{"n_layer": 13, "d_model": 768, "n_head": 12, "n_kv_head": 12, "head_dim": 64, "d_mlp": 3072, "vocab_size": 32000, "activation": "swiglu", "norm": "rmsnorm", "norm_place": "peri", "norm_eps": 1e-05, "positions": "rope", "rope_base": 10000.0, "rope_fraction": 1.0, "qk_norm": true, "attn_scale": 0.141, "bias": "none", "tie_embeddings": false, "parallel_block": true, "extras": ["some layers without positions", "shifted keys", "gated attention", "value embeddings", "hashed n-gram embeddings", "learned residual scales"], "init": "normal", "init_std_qkv": 0.0221, "init_std_o": 0.00434, "init_std_up": 0.0221, "init_std_down": 0.00434, "optimizer": "muon_variant", "lr": 0.000859, "lr_mult_qkv": 0.4, "lr_mult_o": 4.0, "lr_mult_up": 0.72, "lr_mult_down": 1.5, "beta1": 0.95, "lr_head": 0.0054, "warmup_steps": 69, "schedule": "wsd", "decay_fraction": 0.574, "decay_shape": "sqrt", "final_lr_fraction": 0.02, "batch_tokens": [65536, 131072, 196608], "seq_len": 512, "doc_mask": false, "train_tokens": 1017000000, "steps": 8668, "dataset": "wikipedia_en"}
Each number is 128 + 24 x the weight over its row's rms, rounded and kept within 0 to 255. Layers, rows and columns count from 0. Numbers have three digits each. The size before them is the row's rms in percent of the matrix's.

# layer 4 attention output (transposed), 768x768, rms 0.255, rows 542-575, columns 288-383
093:110077142110108119114116114177112123146097088128155143088144110128142108127126125127127125138158124133142118130188188139134120135124121136112116121112125168084139117106118111123136159140113091133195111140145123094101141150121113131110089153088141169128094141160127112117147080137152107145
095:069115147145141102104104160140146106114151145106184152117146138134097146170153148169096126087118139113103090092120106115110138160127120123128126093167164103085123109138107110073108120155146112111150138142106156096113105134100094126119135129139138089136170108124108137091146128128148132134
103:130113109142101112139102129098118160121194128128118086134128164122184130151116123112145124134141106132124134129112135109134166132124158116120147132153125132151138116089141149128157142155128111105131128121163104104127098165105151130146088146099090127120150146143090144151182120173133151158
097:151136148126112105135138118109148120140126114185181166131117102095120149088135154133169151144136143140121116158105200200136122091128108099079145161188155139104107124137166139122092192139109089105102138142158131077133122138144116129126117143102122147155093091119141124165145121112143095099
101:109077125139165130175116122146105150157116167151109117111141118181143094156134091142120113095107107127109121099143137132090122122158120130160121144124126161118146111127132085150086079110124136148092057141159142133111093108102109118152149133143098164133149111116142100145157092129108162150
100:152109084135135131110122163114120113094125140138149138167105134116167151050153103072142116154123126159099126166105161139168099078118123103148097133157110092114135110130092137116155146152112108112138118152147073133126148101128107160143110124163180152167116139142062137120106072151122108130
099:175106107107135088127176073106152166142121171128131120133125130094117127163122131143157138112152108161089127154164139124144138128068137144136132115117144147146130132144106158130091135140117155079067116147099149096150073180148116117113121104166102062123115138113171107124163176179088101114
110:138129135114127143131149098120052156163159149125104132132137115131170118117171131114121149106102121141140129111121131105128089094133122169141135108096131183122120133144120132109099135152107162138125182108139137130138145150099069122113099147145141098124133111132149074124137101126108149102
102:134147097115120087152150159144144113118147134145108164127147125126121132138100115102073199086124112151093088139141186121160149100127121103107117133101135187105125124135162140128128112172140132102133156158133072106122087158140126139094117111132102119112155138141100152128105115151140142151
102:147141139055129102126109114113120124152087064087103118118095143139134131111138138097125122124090145153161160109098149107117129138145174105135133119102120145124154113128151094102141105098169125131137122132145171124140091140129112145104144149122125101137142160099128110135138120112157132156
096:113158126107121102078130134170148154166115143164113138121102110164133124119148111121075168116157135153124145123139157110112103132085113086084108146136114134129098137148125139129093142131126116104105128112132153111184156144117103133116119092113120162121111161180118148133139145166149111133
108:136095150109116157101120099105106135156076144112168118137140152121117081123153109124167098104175127125104111119131153181140120127150143149085106123143139148122132152103130132140142141170063118119077174136147149112121081135115142145152161136113141155111149141129134106124161102090117125152
098:162129157126148133125103102124105149157115146123155156105113111152161154121116136130123104193137146144095123132112125149040107107161125130088127138164117137081120124109122129132118089110120157149120134084155140120141151099111127119122107175102082127115108111131110137105157174137096154125
095:132154126201114138140144140163123141085139096110114166153120139123142140107123121124106100126097169126137125183107132129152156136173097119122128137102128135115117170113095130106116107172106107133076088154158117131113092132142097142115062120132104121136126119121108114088083093128147101153
097:160128145131092173126171135113152126104119119096081126115129120139117086115173089219079108136103121124097146160110125145124149115131137136160141144124098115162104151126150117104108124174118113137132075074086066113120143108139087116150140140101157113115134143112085092118095149127081112143
099:109130134119141146134142152132133142130099115125110126103155093115140110135125138138094163087098126123100156130094128119118149145089146146117079117133128168108128129132144095149097113141137150126115098132148120156134131117091138159148156165111092095157121198111139133113157068168126122157
103:185119106148146097117128151109088120150156098138176147138137126085144139104100137138105104111153118150173149088125113148129134153120102156097116199081103139115161118163087106128122180095161156101091114108114129115108135138091161106100097104080068093128154144076127153147118100123130135137
105:128124158131096095110145129103139152106149163090108125122108122092116130175107124141107125130114139156146128106140143145172144108163108159110123127141115110085096129116123102122118129097106112173088148112140105138140176130099127113140130136107146132126095095129128142199176138134142093145
099:160127115137114139111072131124118159136148095143111146142167166144150144130100123103130119142105116159129098153113143136144138159144165122129132101164149119140131123071104107117140101087140126115164133102172114170125079119127116142124101097127140074117092140148144130116102134102103127133
094:171135140066120111146148143120123138098164109141116071116111110104121127136103132113183149144103126160157116177177140157117109093106128124153063114123162112124163138149138154109099108123116141141105129115124143092156141097135138100153077162109118097143125106143129137149128120114161167087
109:105117133205114147122157139148126102110120129135112138111148119122172105171092152102088124170110130133116128130154122120161147116131107145124128128132138087128100129145139123121108127151125135122136142133119150166107122141148149094132135141102166201090140140109175120125134139151145126085
102:138113139155084175111124124149124133154145098134118096114143150123135116124135149134097131134106118109128153093150120085104124096131094126122179132151111101097148119114160133125130134141125121122118125099148141130154106120112125110132097183167076108087089127095129100141128093158121126166
098:127099128109106127132138132149149141145104102127135147132132098141153125136075142119097069108125139138152170123129110110126130128139105166164151153108153146117159109123149094146143121133143132084178116119110145089096139137130119148113156124106107134130115143149169142125163146100164085167
101:108131109117110120119132146125142125159139116120122142107123122143169103156133172120126113121112114135152130125136119116115117127121171086155124109168114128165096148176137115152109161152112105074078077127119127116142177111082126147152108097163142096125145085141126119124123170171084101148
106:126113121158133152109123143117123112114123166162097081165113138130084143169126133107124132154134110148134129128159104122144145134164131135081162122107136103160130111076131075103143135130156126083140119183170122141151112124181120119122073166095110151111110140105146131111154140075157131125
099:109120084103120083134157139125115160125120077130117131116133070132074125150075125093107102099106124088102147132144127129129130174079140138106162125144148111121087102117160166129123110135130154159160110129165145146109138104103182100166115092139112137147135126137156135149121116118104154107
101:101139149151104077141131130145165109140161181108114145134121138127160177081101135111085159181124138164119126156153108135120154144128120137158138142129116115091157095116146125106116126137123143118135092155108124089152108105082121110125106155110112161130158082135093113088102149128106121148
105:134120110140123072180147179131171125114102112110109096150154127122120109103109117085142145161127109121123127114137123123153127106152158116124073153142166083115145133159141152110159133145130139110140153132144137119069120107131090104141141136166138128125123097116174136112173165106157121145
096:096109128166114161114146142105124074141138143109113116105099104141096106161161136155071153156121156115129109146142158116170088190131092150139157157093120108117125120127146178174139101136114113160069084085163078125124130117087155095149163171133147075118126099067110146151092155132134144148
099:105128136116116096119151102129153126131126146117113126128125112164108127137114118091118154145108118118104106138148140124184176170117124127154092169138161140088161093140109174183141083133122143125096139136178131125116134109129148137133090116123110092134152125096164164113075126127116133137
106:135138099094103118139150133135128106156141185149152102184115140112136117183147125131118115158142102136124116114115113144121131144099154098177130177144129132116118132128117089073133107101097133129100103151075140139155138132130163144150144099092114136105135140107130174133138141107101086139
105:133117144120104120107116131103165167113156187125161127135145121145110141133127110115121124090117103183115143131134136113177133116093103083139124157138129156192137120067126127116103136111125163128121189094107125155130133095158065100092127147114127104125146136145143163117124102106166144158
101:119164094162131141153106141115082148124139105140128130154155107114131162117125103165135112158090125132130061154100109109164153132067150129123131089141104127141144123167103135139103139091145128108176087106173115185167142096114130111179133164112114100166104093151132106117090137110119145142
102:192101158124188102140171133159079117164150069100160092143130136178124138162176125144140118122132141109119136111116122124173143133140169108113149124095156150127151125152107163098153119147099121133159116147143084145128169152136127154135144119102131113105189119128107134143122156144093205156
# layer 4 attention value, 768x768, rms 0.0344, rows 543-575, columns 288-383
094:148120132106121150141174120143077133101092136120096170076167099162146108099140131122101160133131139118123139161157137124064126099112142156134159114155113163139112146130119130152100163137136135121114137133121143111132068156176143096109126069102145123134094154137128161153150132159154113122
094:167102127102165156135148159097097180124096159079085141118131115091139097132122122118108158147124114108092127139106118142143117123122081152139100183091172133149138116146120118092182108138091130131146141141134125188095152124117096162143129150168120137150100151145147160136122149088133152104
089:117111123126119157153155113150154117102139085138135120168109112177130151122123145138147054091124136140119098134115140122106128117094132148101125138152130103107120109111116151157108154137153163148140103178098144115080131113114164093190143153084129127145117150136133103112104139113132112154
094:106115124133091149142138080100167109137128141134154117100082144169095129113166146139140146117126062122140157165134172177083130115088107114105128131156108122165091139140120131134099111115123078149105161135104169148081141130107120122120168133101119116106080174078094135144126095124115163141
094:150148166140107138119107111156129104111112125109143131112141126106066141146132171108091171111102095093162126107141157160103153114142126092094097117130101115118121120109145120161142153127102116120143117130148144155129087188109146109104135129128157120143136118149112140126136125124133155140
090:146112134085126132142093170154179130120137147118096161111160145167104107093149166088119131158119125104107148151109120138130169126153117132066136117118113099121152107132108104107138173145086112118133138141132088116130173127109144122105148098130119111131152108114125126117152105099154167137
100:095151152140117136102171128092149100094152130123141135094093128175119108074129128135163122128119158101111158128161125100139128149149164136125105137137089135153136115083133109134092113137144126149146116146106136096099137144168141116094125162108163110126138145091088118123122160159104142125
093:169117172095131126115104091156095144155125132110165155169155103081111082108149158135097103147137146113111099154130151110113154157124092124094131097157136105109096089126102124131145176135192126144171136121169164165150118171113133181148151152144132144123132120124109102148141120153116169129
099:114121152115147145104127096128174133121127166135133115140120125105127138080120139156110105143111131111122151092134123147120116084118081116170104141100154138153125124078121123105123098148072115108142135108136071128133156130113134146144085134131144122119143125104132132115114156140118148093
090:145152094144155151150097120160125101123115106152131105161125128100115092111149106122133124133127112116095142142142110108141139136141158149152172135114104060099130103155117117139153111095124139124118135130112160108125170131156180068107114135154127149128094091112137149167178154116089149131
089:087119110153146119161203124200095095105125125133119127101143135111128145115144115142131157142122124148175127108178109126127131113120100165103105106128144117146181115124159094154153131126101164136150109124095119063184124132114103142141133125160098122127127118120066139099146110135134155110
088:085132124132142123188141146150114160145135130107130110121123092151146138099101157093105135116142107187129168091128102084094159128100128127132110127126180133124119147125166089139166101101154108128144134154111128074094122130123117141130128111152124113101169096092131144115151064118143118198
091:131106129076106112110117112163152121131141113136122130109135112164085129116123131114164106101137115152085171135106121128170130117107149099117146131125133157132107124141120174107139141127102175121137131123098158107067129137129142132157171154137079133124124112088088090155177133117157135139
093:088117106137140130092129118107102101127080117104110147126069156130131125171090108131116176124143105105103112145133138145166121127115132134118125093139167099140122148145154129112123120098140122144130126088144123116158116125142154100108111075145123146084118132157128137085142079124157134137
095:155114133122127162131150140133151114155201110114163139137119142134091113094099123110164121144133118159109093123117131150098172131123152114135135109158139088123123114108122087110126139112131143100151150107128118097124128080124099083159133114087127132135155115142118138162097130108111187115
091:117143130121122123143085115165145158102101114132113145136145155087137076109165147123151130142129192141149112140140127113147128135129125111134114100182134088163175108112158144127109071150165156122139099146141111152158172110114142158144119120160108151102123096109166140099131126127152109147
104:144105145149156134121121110146119110108143102105135163148151204113109090138110134138134093092122075116167097148122154104105117123091141142109123130139116108137117152102154144121124094135110108115123128138150145105117175150149112106134158127131120109108160152105099101160080151117138160101
095:078131163183108139112114130143103081138135110142160107114138117149125157189103083130145155141103154091105123170141151141133114182099155086150148176166123153136129130134098127126153139158129171086157152100143116099145111092108128112135086134145154107088098132154126082132167153159148142166
091:084095098145151110141102103136142128120100154087178129119126131134122158155155087148083131097152140164151108121098162117150155120136110124174118138122079135143160083118128108133180108112102133075124134129138107159163116155174110129163183101202098127091140141107131110123099140133137135154
088:082136122114119102125111151105097124114123146150122112154130100096119101137148053112148169148126127193089112128159154118110112102153150149134098149163117134101173152093087115086130133140140110104116152111146140121155121168109103182129096112145114134144104166109126134152119111141147088136
090:109138182133154154122143111135114104198132163113129172133163106136114122133134104144150139132128145119112135148121136143168126140125102143117109110144065160124161137158104123119137096119108094125102187127116069112136143091104136172145151096150130139124141132111109163123125141158137098125
096:133140129119136123141140190094125116146073139075156137121104104151112112131145123117161142152127132113138081118148124110127106135116107159092137102161112108121127115114103111155115161140109137129120137117116117109170133122088149141130114137152134154160122153128132127103114125122126139112
091:143132139118107129141129100129136135139150148173112156111155098161137126102094129108133120159113097099139131131119123127062149148134142168118171120130127132129127152148181154128103131131098106118129122158136119126136121148119128130116140123135112121117120157143160139158129088094096124155
098:136125095128161139118151162107091077151112110141118094148106128144125177136115099146105168167151156120133121080164170151123122125121090099179119109129161145122107111147134124111145076074135124121099142124075133082145146127100134107132154126159146131143134099136116146106117140134104120170
097:165127186150133135161094105143136096125128124140150125142131130076159126133150183108169136130106127127135083165106125128118105098096136147136127093143120168169152110119128116128132153116147130142128143150162109103150168103130167142129128161100103122156114115123120156101120144143136108091
089:158128178088188140128122147172096093118121120112101090136122123155109128146152179124126149145127098134168102144158124116159126125171139098140120145079144158140126128130105115135128077131113089160119111146144111136141116115141145157173116085100108104120123141136114142147134142111195116082
092:137169113099094177123161122072105133134107113120128152133097141142122119128151147145170123116139112119141103149163139146157091144136117138145151158132076165121065151117174147110144167096147096164114098137104162136167192172099153128107075146104151111110132164053164090116106122099124111123
093:129139130154118126140097144135094138114092115146108121126138127104123166184127106144121145095141125078162140192138120117116130172141151091117131130141127111101097119134139114126157125100114086094144133139173123122071150145137105119091097137134097121108145154114127155122131090112103111105
092:119155119103108129140085116117094112153127076129151140141072114106159150124122127135172088100132150148123091122185120106085117154113150124136127106150219125088098108091083135143073137113153110134150124134114139120155111120092170141145184155146147169148136129094146116128172165136157109133
088:146106134135137115150097098162143083091102111108069076091091110147134104123126105148136153120157106090138106131143129125141148148112144122164098160174117102167122116100103147127116123154172146148147144128172116137145130168122115150105148136159107127169124096104144103117102104162129090144
097:207083142154121146092093115142142126127092120111136123088116139130156106119152093134159103127107166134112108173138116143111107135086117218093149144174151130145141130133099128129168126111117152131104100139168146122151108117146168131180127142157083156100146148112075082139135124097125106148
093:171113147114109144140095101108143137144138122108153186122113126133067138116124160122155113148053100112131177132096167115118090127142117074100112151139104131099109173106179126119120135140146131124092129181149158091144133144147115143106104129140123144112152138147154149109137097121118130132
089:147181151116101146129133170132096144133145141118070162140152124089131110134185148135162133096140107087089121148098161112128113120127101135139127134111101100122137139108155142152122142116130086110099142124177130146141087145138117119146133148150102153126099097140131130128125126103126139114
# layer 4 attention query, 768x768, rms 0.0305, rows 576-614, columns 288-383
091:119116146080114144085153173148150132155160126148113121122091089158147143177130158106152093118096138152109155098129131123134144151132114147173095096129126109111122106087112142105139106108126163111138096136105163152130146114136116136137123131122125130144107134105152109156085138134138115104
090:093100113127141104125091149131150104139175139127205144139127147063124119155136109152119144122159118132122141158126074164133122217152137106137165153144161134179160120115117104122141113144110147109096121102153106178097110109141100120157193133133128134150124106152134145167122080135154091148
090:137180164151164151132111138141141105122144129151133115099121125136125133131140154133161151155111128170108135115146146149134108171102084148102095132124147079151130130138133086115121146100103115130108130112108144146147089139134137120126173121064131094154123141118110138101124098088126144154
090:157135144146157178165128091135119152124092152141131113121115159141118102056093121120141116125119123122127094097104124105093125128112172120088130123102133105065135175127151101149109179182144135182120151125131092116121119089135159128109109108092146097106136125083142157115154113106156172121
085:083131114082146109111101113136093115184150098151110098156126117147108146143135194134152119137168122118132129135124130140088119115167092121079095140144130143122144129119129090134139109132111133126130119132101138107114126161101093128150118159104115138134134171165089127137119129119122126126
091:100147091175120137127117129160138116114110099103123128107167155137108124098154147126135129146134128115109108126151125146106105131094160108131126164140145143165141165135134111135148142112122163156130123115120136156142127146126122141134155114110161116133127120095097130132110146110138123140
093:122133124124059081147124145139137099097088138095139130107120126137136139131140133158138135151166153118097110133133123130130095140116142097112134181136140127174126099180119118153132086101134158098097144151106110123098148158155141084129181166074129126114102109142146127141132097116133111130
093:158106107152115145129086095136147152056127139108156141090132149084103143133164139135091135152125079085131118105083150107106108179111105099117144144104150127116129124121145159143114142115126119135158132100132135152167121118094128097103137104125121130150166158113181144108141115137154150125
093:121130117154087111098073146120119125183134123141095145113113151125138151160140139131096117131131123115106141115109148138104121176152083105137123131148117151136130100098104099144132065097145096098140147110126095139137134172163125159097104161122094139148086177109105117186102124142139093112
095:114134135164133114130133119197118101123099103142157118097114131140145109141129093124120134178138120121133135117144156158100058127091138146088122127148155113135089148114164139148174142122147110132148160134107098140152159127116108108113186137115148109119104127138154101091147156135135141144
095:120120117173080110132148109147161119130092144152143170131116143111115141089118133128137143158122170113134107129121130131129127093117126161115160129137108098131087169196125132156140120148159115167127165124140105145134127139108121129112143113121144118173101113104161117110125149165148117107
091:144126139115135148108144132119113146166147122121097127175117151127138116119106113119130102141094129101151094113146151125165108137117073149147144103099125101104149143115121149102107146165148144128136107096140101122122124103108140152148140074155145171104138121134127192104116104165167131135
097:127103142156096137132130134122135146138125155112086114157096139124132151144095135104079085160120127147138135119127119106132130142133143136088095108144138136144142078150133143161106133137126109114111142142110135148172124124104120116129174098154139130107103114153140132129156107125127125124
096:126085122142129142147101088147113100092113103159152166114150147066123130134154148140113135151113110155091130133132116132113089108146118128130122133114124102127156147084154110139122135097062144132115117113105154120167085110121135137126091153117143140122155157112078113125130141111078135188
096:150134118083144154100168128125118129104106102123111167159096131136136135124117122111142120108132116150147124127158121099142143154141125132160133120141144120117104184116082149100154113153135138134145098097140173158093083143122127111129121150206153176132146133118147191124151112137109118123
092:118097142085119152110154129058142121122130162158129137087132118079159151133094121109138108106092147161091122150151106114131171125153113125129130090117126133075142128111149112089146120097108134108139134113109148105132155128125094115149092127129090110092119071140127125133124123101148093148
100:137123117149143109140109131116134105115127124164121143082109095130147083121136107114141130106133135108115112126096091099082131121144150157163132157179102158104072162124101151118128108128119120147134149157117125097135126123169168129160090114113186117128115149133137102137154161127117081154
102:141134178194119065126193110171127136154105173139122158146092133162129139104129129109132138148139099144122112158149126123140121147097122120150147140148133159133077143090132127133125093183122088167162122100150084163100154171163149110127134114134132125183118149130149155150142144122150107111
102:155143087166094122117140164136129123134124105132109112124115108165147117126141122140120140116115099152149146086118100143121145099143114099114108130134109125125143145137098094140139101149144122083146086182115175133161088101120143097122137151126135128101105175087084158084139115137123149145
100:116093083113129150154136103147123150083104139135139120117129133102072101103131055104131103112109125092129139128116119127106093095113155122114171167153119127101084091072120122123131147085122139150081125116154178140123120131132147150120138147099130118123121173132091135104139097155117133140
102:104144151175085143117137149118147150155122128160131089144123129151145111141155158098125146101132135132189113125094133076142148138166121091083106100125122131155140093169138174158134146145132139141107109153107115109108134088141078119167129111094129116101127140117101119135122170140129182074
100:132168124097161103091151142082120126131079113123072092141157175117122114113143131126110128124154121104151111181152138083102114113148112134093105160158082118128161138166144148170055116107139080129141118113126207101164138143129120115113138118146164183110111143148143124132139124100131130129
099:097111103126133116162135141110147136128160093121123144097139115149136127121164111145158116124123133148125089125123111113131113144147163143123147143144128130162117102094163116153134128122092109136133151112102131101155106140119128114138171112122125138100131113147145081109126155097132136131
096:166176111141155070125133130112153136167123129120105115132146116164146117138116107140106161111097115126106145148121131127169149149131125072089114145138130165161133126154073079121106109135156154135156102099118110159101120155137126116135147109138080161088120150104135144109147075133105134154
107:086123137143130110123133135124130095100126162097138130102164128158111126167118127105133125107153122147126093108107139121155110132132147109152105137081175112094133104156135151119104137133126144128150102134097152152135130145127118123138088105131187090096151126102125162118152154123102164111
099:177124115076163154133127120097094119126155122156114142170155119151115116102139163115108104158136145087125142117126107124192162136131113094143141149154127121135071150155129118131136129131105143158080170147127178064144141161083191132099124080142120150162105116134104110129135121151128177120
101:133118150147150145097151153112120154176164094156123098166142134108115092158130113128119163120138110126137137169106110108157135107130148106087100153130097143143174136140101095129106165132194122146150072129131174134113098153089126121138097113155122110070111131172152162123157167145138124123
102:119097132109108160111158119125131145142089133137109122150157103113139123063111139115128102129127174139075198135102094160111135118118107138145127101065133092134157123124125128122138151132123136131093141125116112119121114111128145143126150130177100176148120114142140106098122112136107149124
097:140128135121135125135152120091116129180121115120128171136128133126134094119138120108157147156118137114101153129100095087140131127112149145128136127113155136162119145151128136146130170122108140177121123145158128109148131105101104121102160109134115131155131130164121111102098112091121076160
109:138150113126138101130082126177116134129119137127128172100099127128130106152137177107140161165156187099139195085127153158144091185075133095123120168102160116136084156136146141122132112133082122115164139120147116109113144161151130163121152137099146137102111191072088148073098136125156110089
107:124156097097148169127107129125131157131129109165148145119115141143122140116132151140088099133153171084133143142101123106139188146150158116139146172134130103099119133168131140152121150098116110132095087141114167124098120147139118106102119101107081133117161128114130100106125126136131144093
108:129151082132156151169107098106152100103135097136108096144132128132127134136089126118189120143136113133133142111164122129127090101127115136114128122147078161133100136101094096137104137106111143090133160145135125086095134131101138122120087138079106118143128132107107117109144156101166100132
103:150104132129103098130147109146080084119141151098103139118120138169139139105115149058113157151123139165124138177078139127149120122132122135143143105136101141149097111134169101167116120132090134121153138105134118086130099094100184143123153122105138087115119149145117117097109108115107131120
104:128117148134156112121142085133139134084127144127133116143128161084133105104150112120140111161100152139153112135152136109116115082123140080146140140145179146139112115122119139111132109108166121147140096170126155149123143173114156142136118108192156127099145163145084156132172163121114088155
103:141154122147111160098090116132136121089118159090143126082119081145157126131111123052113160100143160109140131084106144156177130147143131084150102108125110078114111106152146145118128175132152163119123121103088137125117162112137111094101109068151182106116128114146149136105147097181122162138
102:104154095094151134112156096095119094169192148135126116184110156109094134099136153100143085172128141107088116176136125110108119140119121176140129100153109110118127157112131119131139107101128122109119134120162169137154154121130085093079140089139135166170139118130144121141138113147176118135
112:149137141117129121099121147126152123155161151117114119125100080118155170122132126080114127138110094138122161122135079136085133160137122137142089162124123103137151147119133145125111129148120114130147063121140116077119136154157140110106122109143164138098087095134143132167116164129100108134
110:138098146118131105125119134159095155099125116117130081110152150144118139113090121101123124135074146112144126121123103177125157109091142141192122128137106141145092115119139126125122147161144140123142144150169138159138112162081122105143113124122128119152129076129095133144137114138105138119
105:114168128151148115121139137112141059089120130135152118160135118110143124175167111105112114143121108140120154103124105103167168156104136141114118135096119129123108158101144163098144129084138131146164141134136130104204089109162126105129140126148167129109141113112129112181145140102135148136
# layer 4 attention key, 768x768, rms 0.0305, rows 576-614, columns 288-383
092:095138143089129138131130206117137121122139123129134141112149110113169125175174111143151147157100145119162101142105151128145134145134120074106117140140178136107118120155146125094174148145102130112166131138105084131106129093131096098112151136140114143105148124094133084123100126146151118115
089:121166163095092141123129117138100131118115112116091133138138102150157104092158193122156110148121126142074143077113137113153148138104122143115093159158136149116128186149109117105126167141109115130142112129153125155126066149083137127195136077123098148159170155125113120113102138134133132172
092:156097124196140132102136150127102132128094145131128138144120115123154149074095115118168144129095158129116119142109072070124147108105144175096130177143098150122140201151129106155076149138116138146164166181126130097099146135143113133127149115145132124123163163127150134141125173119145125192
084:127099102191085112135136107130180112094135104093118096110130103068132151079111094143134119119120168090105102119115133150083114049105146172166140133110119132128091152075145077142158139078157122111165145154140148096154160092113156159132115163080118126131118177140151143084148123066100101115
086:118120079115091116076134157101136130125130145155138125128133157148122116162157105123124129118116180141161166119123137177138116147153085126108105149121127125136103130156103126128127145163161093154109121126130111131104134118167111168163113125165073153110137088113128146149116132140131120142
087:142124163144114084137088127131130109104140129131112138135153116141130159095173192093125155138117096181140081142164059125133161131119103165139126171136133122103116130160146125160137136142125140106137137131136145094104098110097120127145152130135085085116118132134129137121116099137111142090
086:131087172195143124099153120130156097112145112119087120132118141125106129157146092142141145120115129167123141119110098130123131096131162128136127114101118097130123127136129094140135107144101139126112157151131169113190107138123149094136074161113173127126158124126108099133145180105133143088
090:157087139139139177140136073143162088130110129129138104120133103132148160146123114146146137143134138106143090084163118111120129157093166154138126146153147090109142165147129146202118108129128136132137137140091088138140139149123111212132146142119111083126121117135148139119077150150113141128
089:139143160117111110125122168113136170157120160160175117155169106117078155136133162130154099117107123104151121157154134101173146132141143179165119137124114125139141063116097141118131117126107175130110115150123117108132104097101120104125086104090181116112100144124122173150122113121165113125
098:119104129147115135078113182162158147160141119139104126139115130104100116134156119105131115129115160162136118140113063118142150139102123111128118123073094131104153124124134123166141094122107138073105138176106162126162158153106169125084140118118130138105143120084117080078101148130142145141
096:144099141148140159148145134152109157133109153169117137133137115094130109083147208069129099143109121110123075165137105119174098142097131146094099150054121117114134131106109126159119127112108107151170154147140106107152155132106107072108113121123118096153110112094150098123148172157095121082
086:116125091134172112091088124119078122121135108126118105108100165147096114151153138102089154119152117149123130117085117164158127161159072101114098109147085152111119156124171129142126160146142124122125046106150123155120098144146119166053142122132128136129152137106084096121150132149141158114
097:103147121110116078151144077165095094162109135152159140099125137201141106122124123144105104123115112123130158125131142142124099146134118149112112082161174168087150112162082153101112141177101113112137129102126145140121151124161089134115155116143137125138144143113099150071165128137117147121
097:126113115127129123098120125107122110149141149129106142121080130122133129096133143126125081128164167167100164117084134122146145097113103149084108137170093105136152110119115071090129087141135166144117099099118100125138079061119131134093131105140159172135154114138148140133107127153130125138
096:123137142119138134152120094125122125099114113127162148085136169155132129151138143152117163136129110104107152153142138128133123119170119120110166136159113097109177157147166120132117120164104086147129104073117136108155142119120139122114133102146120186122088124113120159150079133131106159075
088:117123148101155094174158142130122137153075160113135142146119169133112121160161141155143130086162113195141113131119130115110119141161148172140133131138077122184126164112147157105147126126120119130102097101142125137190130125161108142155112134124127183167113149093146141081130150148146117133
101:129121141138155126145122092161100161124122119113154109120148175117124132115122164098117096114112090174114109141143134129115099103141103126119119151107125134143159134131140124115097123145138115129168161153077130106140078140108093135130167117130125141153169127128142157126108131151141117145
093:124165149140132126173113111170116128139141151123131121160118165186148175147149139084165161140130130118111131111154140119097107094135146113132146132114136130120123090138145151127114139104155150134144141135124119108139117119134108127157142109097077126116182114122116129113140155126113127140
100:125114123123129153128192098106117113136124125127109127136111180106178165155157124119173080140078137137108105117129117120164111147163143124139153089129189115116126191132128125076110062146114118133099086109148136099146114126100152140158139166144160101125162149138173141165116157104134149132
099:174136101148148142143137154128140111133132158119147142093115122111106100139109158128124087148050139117147136119161148141160138155075152108114134128130128123137090085140155095169110127088117122102096132153123150144108113089082143097127097120100156108133186131132137138130151140105105135131
096:111138105118099131139080129093115113122119149162121138136155111145129166134113126170115137162132145138152126113142144128113143151110098133115156123134157128150136128100179133120138171090147124157126141123177135134154085090104149131134141155130132128120141120142115130116142140094134148165
096:099123123087116146121112100140117122142138099099159137119099091136151158122096160120139103115104114127154151122099175125120148097143121125117112148140130112102165152108106128096109131138186166130137104123168149094150117114100132146151131136120108159098101120124100137145118119127103205131
097:129135180122132086133133156151141103113117125131099121132112107144115119160102149072144138098103121165132128134100095134126142135120190136166123125127147126133109095128117093111088078122116115085147139156123129112089122129122131101155153113129116163105185129130115110113108152160138110098
097:076105126135109122137152114104107152211091104118104161120129135165131129153143115140108092122132206122139098127134160093087113182148139107134108140158125136126155123108149104096160148160121117170147108132133135131125117166119151112156133118153148127083165142106140156108105134120139139077
107:120117105142106142122120127139117101167106127112154131101121114135186183109138127165089119138074168117164127126128143114117107142119115128060112101152105148103158162087122132137138169160100146118124132151118101149133117094145129155113161103165147110096113143121139151120138103142141105158
102:136153072161108161110142118141124152154097119109116166096165169104126125116153124145134136145099131129103165136141135143135127171140087164143154100102131136074123112148106183072104106152186144087142109134134098217135152101117146161123133150082134129137151102138156141139123153107121094116
098:124145149127127150134115101111156137075101144137124119144124143122135123132163076165110105140118141137147130150108110116084145136115123135149116133130152102120142110125118099088174125127131155149156113115104157152095157126101171109158122157157146125145126106108121099138130099172104148111
097:129111120097104099089134133105120112129123124137118150092119142106112137134092117148135127126145157093137130143095182131109118154122124081135142142151132123152143141134126094119133133127146109175139143137131179113099104137119124135156115120137184130131077170149078135145090132153139160135
100:145136118105144105159148104164103142093146112188084156149108133170115133168115137128096125129098117140111137138126136143127126135135133157133090090098087097126077154102098178087099160147140146130112163133085086128165130147122130110157126095135147145174165141117132144141092154156123129089
109:147144105128132165112114108118128094128114121146120126090124089140108150098145166129154112150178095150141138126133137116110131152098141122152115139118136102194101133141141122156157103142139116153157117140156102106148106100148133107101116137089080132138114134186151130135123133097135116125
107:165134152125098132127132155102115123094073137082123129142133094126132121160117119175126098140106107073114119146133171159107132189166130131150140157167118165082144160182127130141116135101142117163154150091151116167110173139096134112135136134123152121154119136087151136190135119137106146095
105:156126079171177117137130107140121140133123087157100163102108144118126149097140154145165162111171125129108105148141112135131110156113142126105111128129104146165114126107128133117118084132144121150141141171098135116127135100161114170143128132155182084177138150121128099096114134112130126101
106:151151176076104146145127164121132128126144121131092120180119144130164128153111106169142140096155134103166111130132108108132149149103128110120183105117124114174152147135152113115124132165141145081117124080123101102122126123140125116171126139113150127121129118096131126108146151152160099136
102:122101146123131115133157123189142090114124135177112110151096133152123151113101118119109065156113169186161154133112109125142120062105107160123129092118125129106099091134141110115112128135133111150139093096134106104140076136156163118105127071130155131131141117138141141141123139135151152111
101:130158059096142136129123159180125123142092142133145135111157145125108129152126097138135132140143119111091087131153138126127129166105140170127118105131126132176125117123112178123137116118197138107196147178124064142107128111104132091129130089163094093159161121134135084094118136099150110150
101:136154083126141120112134121103128122123164107089075168152126156109161168134091089179158095105154161127127132107096159139142153140162120104168100121180102133139110123130102114126125080165121134107118099127098113141140123103127142139098113137118123082122127159118095137170149151132135131101
109:121096108106138152142144144116103140164146119153113210148145094096131113109121149086128145161127124076141116114109120096139154167143112097128106138132128120110123102136095157103140135177165087088120118184156090130131167094160139125133107119121110131111134094130149141095120132141147135082
114:152132115159147134154165132172133114085114139144144141096140119133134123151081143143151109138069145186144135108126120145139105102099105139146171111138112126137131095123129136176124119067117155111136155182158110165181149130129135135106085144122134101166107148153146095138152138085113151156
108:148108114155115138132176095144149151140110056112174149108156118146143126095102088156150105162132161138162116099152123104114135085127119122144164119149115078090183108106144093135148146115118082137119152160123158134171173151108134112105125136096125130136125131123142131094094145087081138111